From a checkpoint of a small transformer trained on Wikipedia.
Size: 12 layers, vocabulary 512.
Each number is 50 + 12 x the weight over its row's rms, rounded and kept within 0 to 99. Layers, rows and columns count from 0. The size before them is the row's rms in percent of the matrix's.

# layer 3 MLP up, 512x128, rms 0.178, rows 497-511, columns 0-63
101:40 55 54 26 58 56 38 37 48 44 69 56 45 42 35 43 34 66 47 54 34 13 35 60 36 47 65 60 42 39 57 48 56 55 75 57 38 41 39 73 48 33 50 52 71 46 81 41 25 33 46 43 63 59 55 48 50 41 66 41 59 35 23 54
095:60 49 53 59 46 39 32 46 65 41 43 56 37 49 30 65 55 38 66 57 33 59 67 72 79 63 76 46 20 53 56 52 44 54 34 56 65 78 53 47 41 51 68 49 44 60 49 53 48 49 40 59 68 60 61 55 54 38 51 51 64 54 62 59
088:83 44 40 41 48 57 39 55 34 45 67 56 39 62 55 37 59 71 44 38 72 48 48 62 70 31 44 79 37 41 57 44 36 41 60 53 26 68 58 32 51 42 28 38 26 67 77 33 57 53 33 50 46 54 43 22 43 55 58 43 57 43 56 42
094:46 28 52 39 27 63 51 44 66 53 48 43 49 49 77 36 60 52 49 28 74 49 43 45 71 36 36 37 28 42 46 52 42 46 46 63 53 35 36 33 62 41 34 44 50 59 60 41 71 39 58 63 32 65 33 32 52 72 56 45 46 51 60 47
106:53 58 51 42 62 62 54 35 43 39 42 53 73 68 44 50 56 58 49 52 63 25 67 49 45 46 51 77 43 57 51 54 32 46 61 46 18 30 50 44 56 52 56 36 62 74 49 35 41 47 35 70 54 59 66 33 66 66 51 55 45 37 25 45
087:54 45 46 29 52 64 58 67 39 70 39 70 57 45 56 50 54 64 33 50 58 61 68 62 47 68 60 40 59 35 73 60 37 36 31 56 65 71 59 40 55 45 48 60 49 51 78 49 32 72 50 61 55 59 33 46 49 62 34 44 62 38 32 37
115:44 42 50 49 56 44 70 52 58 35 35 46 59 08 52 53 27 53 67 49 49 50 54 49 37 62 68 55 48 39 77 38 51 75 57 47 32 50 59 58 48 62 63 49 51 44 53 43 33 33 44 50 66 39 59 36 51 35 59 46 72 34 54 45
104:39 58 53 50 45 60 36 45 42 78 54 72 24 56 44 50 52 45 53 68 40 48 69 60 55 49 54 37 44 39 38 49 43 67 61 45 41 35 52 61 47 47 49 32 52 51 53 51 31 49 38 64 45 38 68 60 72 48 64 32 33 68 36 47
107:33 46 56 51 52 26 64 53 61 45 53 53 38 49 46 50 20 38 17 71 38 58 59 40 54 35 41 58 22 53 64 61 38 60 71 51 44 49 39 45 60 45 44 59 42 53 55 54 27 70 55 50 48 52 52 54 43 46 48 39 52 37 52 37
114:51 42 42 47 46 59 41 50 50 75 50 57 33 27 50 66 41 65 61 46 46 60 41 31 49 36 40 63 68 61 52 47 49 40 51 66 63 52 57 38 50 48 42 43 53 45 45 44 58 59 47 52 60 49 31 52 34 72 47 69 32 35 34 42
108:50 52 40 33 42 62 43 54 54 64 29 34 39 52 48 36 37 54 41 51 43 53 54 47 53 35 69 34 49 39 53 51 47 73 34 68 47 42 55 43 39 51 67 71 41 43 24 38 41 72 53 61 53 48 59 57 48 24 54 51 43 43 69 52
103:62 42 49 54 57 52 76 51 31 41 66 61 56 57 33 38 33 58 56 56 50 35 43 37 48 38 67 69 46 31 61 41 69 49 67 52 60 42 54 46 69 71 48 63 51 43 34 38 37 56 41 52 40 47 55 73 56 31 61 57 36 44 45 69
089:69 40 41 63 46 29 61 45 41 50 50 65 43 54 39 46 49 50 52 74 46 40 54 73 43 40 50 69 73 47 56 56 34 67 53 30 62 56 56 49 60 57 54 42 46 39 43 37 27 46 46 40 46 47 52 65 63 39 45 63 34 22 53 31
091:38 55 64 39 60 48 62 56 49 54 52 48 55 60 35 71 51 40 52 75 41 42 75 24 45 43 47 45 39 53 42 46 61 54 47 46 49 73 52 37 48 44 62 34 62 53 41 42 61 48 29 61 34 26 35 38 51 59 40 29 34 66 36 56
097:38 56 45 42 58 50 45 42 63 28 76 36 42 40 53 61 50 45 40 40 71 62 65 60 50 43 57 48 32 60 67 27 52 45 60 54 62 52 40 46 49 52 42 69 52 63 72 27 65 55 46 56 41 72 48 47 69 79 49 47 55 43 18 53
# layer 3 MLP down (transposed), 512x128, rms 0.0628, rows 497-511, columns 0-63
096:60 42 32 50 55 42 37 59 27 52 41 36 37 41 53 47 55 69 56 45 64 79 40 52 54 40 47 54 59 57 72 59 37 54 45 59 66 38 41 63 51 52 27 73 54 55 49 62 18 33 54 39 48 56 39 33 56 56 52 52 62 40 57 14
090:51 47 43 53 61 31 43 29 42 35 41 52 49 61 50 42 70 48 54 70 41 56 49 53 67 54 38 23 49 50 41 46 33 37 60 40 68 43 77 64 51 38 47 37 44 40 50 77 52 61 45 41 62 62 39 38 47 38 61 54 37 63 61 36
085:83 43 39 64 45 28 41 70 63 59 39 59 58 59 61 36 59 80 61 45 59 33 41 42 60 35 59 53 51 52 66 47 52 64 54 74 33 48 35 61 59 55 67 25 66 74 55 51 57 54 41 58 57 53 49 42 39 53 56 35 50 55 73 47
090:41 61 70 68 24 65 62 49 54 56 57 25 39 61 46 54 53 73 39 59 50 38 69 49 61 27 54 52 43 49 55 66 52 45 29 54 40 57 39 42 48 69 53 40 43 61 47 46 34 55 50 33 40 45 34 42 56 40 40 45 50 48 71 32
112:57 48 51 41 52 45 79 38 55 45 48 34 60 42 63 66 57 58 53 47 52 43 57 67 56 45 41 70 41 73 41 48 22 51 34 61 24 19 68 48 53 38 56 32 66 41 53 32 47 57 50 45 56 48 73 32 63 50 68 66 68 35 62 57
089:53 30 65 59 50 50 77 60 43 63 34 46 52 51 59 36 51 60 47 53 66 59 45 62 64 55 79 64 52 48 51 24 56 54 51 42 40 38 49 72 70 60 54 48 46 51 51 44 36 70 48 50 51 34 51 61 29 56 47 23 12 58 49 29
115:52 33 54 53 42 50 44 55 69 62 62 44 41 46 54 76 44 45 56 43 55 37 41 48 44 52 57 51 44 42 32 55 49 48 46 82 54 32 80 28 33 52 56 58 60 48 54 52 67 45 41 14 44 44 55 22 61 55 35 50 62 48 76 73
114:51 62 71 61 29 43 23 46 58 28 45 60 41 46 38 29 61 53 64 36 60 43 35 52 68 67 59 37 42 47 55 31 36 74 60 54 49 52 55 44 29 51 60 58 29 56 37 59 42 42 74 48 42 61 70 69 57 40 47 48 40 67 50 48
100:35 45 70 40 36 61 58 61 27 48 39 52 56 61 64 62 52 53 34 39 42 50 53 54 41 44 61 39 64 48 44 50 56 18 64 63 51 36 36 35 48 42 55 77 48 61 65 72 61 27 47 53 54 56 62 49 30 35 39 38 54 45 22 49
109:43 32 59 47 54 60 65 61 48 10 38 45 66 48 43 41 51 54 52 38 45 47 27 50 60 47 58 48 51 53 44 47 44 53 29 36 62 56 50 44 47 32 65 49 24 41 48 57 52 56 39 44 30 47 61 56 42 43 39 33 58 51 23 38
103:35 36 30 30 40 70 39 58 60 48 58 50 49 39 46 56 60 54 36 56 46 25 44 47 49 43 58 26 57 45 33 45 50 66 30 26 44 47 44 43 49 50 51 68 58 44 54 51 34 55 27 50 57 28 49 47 51 63 44 51 51 62 39 51
121:70 49 58 54 44 55 52 29 49 54 47 60 53 55 46 55 61 45 60 58 67 41 44 44 44 55 49 57 62 52 66 47 57 55 41 29 49 40 65 76 52 54 24 46 43 67 55 50 50 45 30 48 62 58 48 32 50 63 34 81 46 54 61 32
089:50 47 67 43 49 47 63 54 47 59 49 31 23 40 57 70 41 53 32 32 71 59 63 44 60 50 32 41 35 53 55 51 41 23 54 49 62 56 31 56 59 45 34 55 28 57 41 61 62 62 53 34 40 59 56 57 25 45 58 27 59 66 30 42
098:52 48 51 53 55 54 60 37 26 49 45 60 48 44 69 53 63 65 44 54 50 55 45 58 23 63 47 67 58 57 61 56 63 53 64 78 48 74 37 28 57 29 36 63 41 52 22 60 44 43 78 33 57 30 44 31 66 55 48 51 48 50 47 53
107:63 74 44 60 37 69 57 49 58 56 64 46 97 50 39 52 53 28 51 36 34 78 53 58 39 25 56 49 34 38 46 48 55 57 49 64 58 39 72 50 47 44 50 41 58 66 46 49 63 62 45 47 62 48 50 27 55 72 47 62 57 62 55 48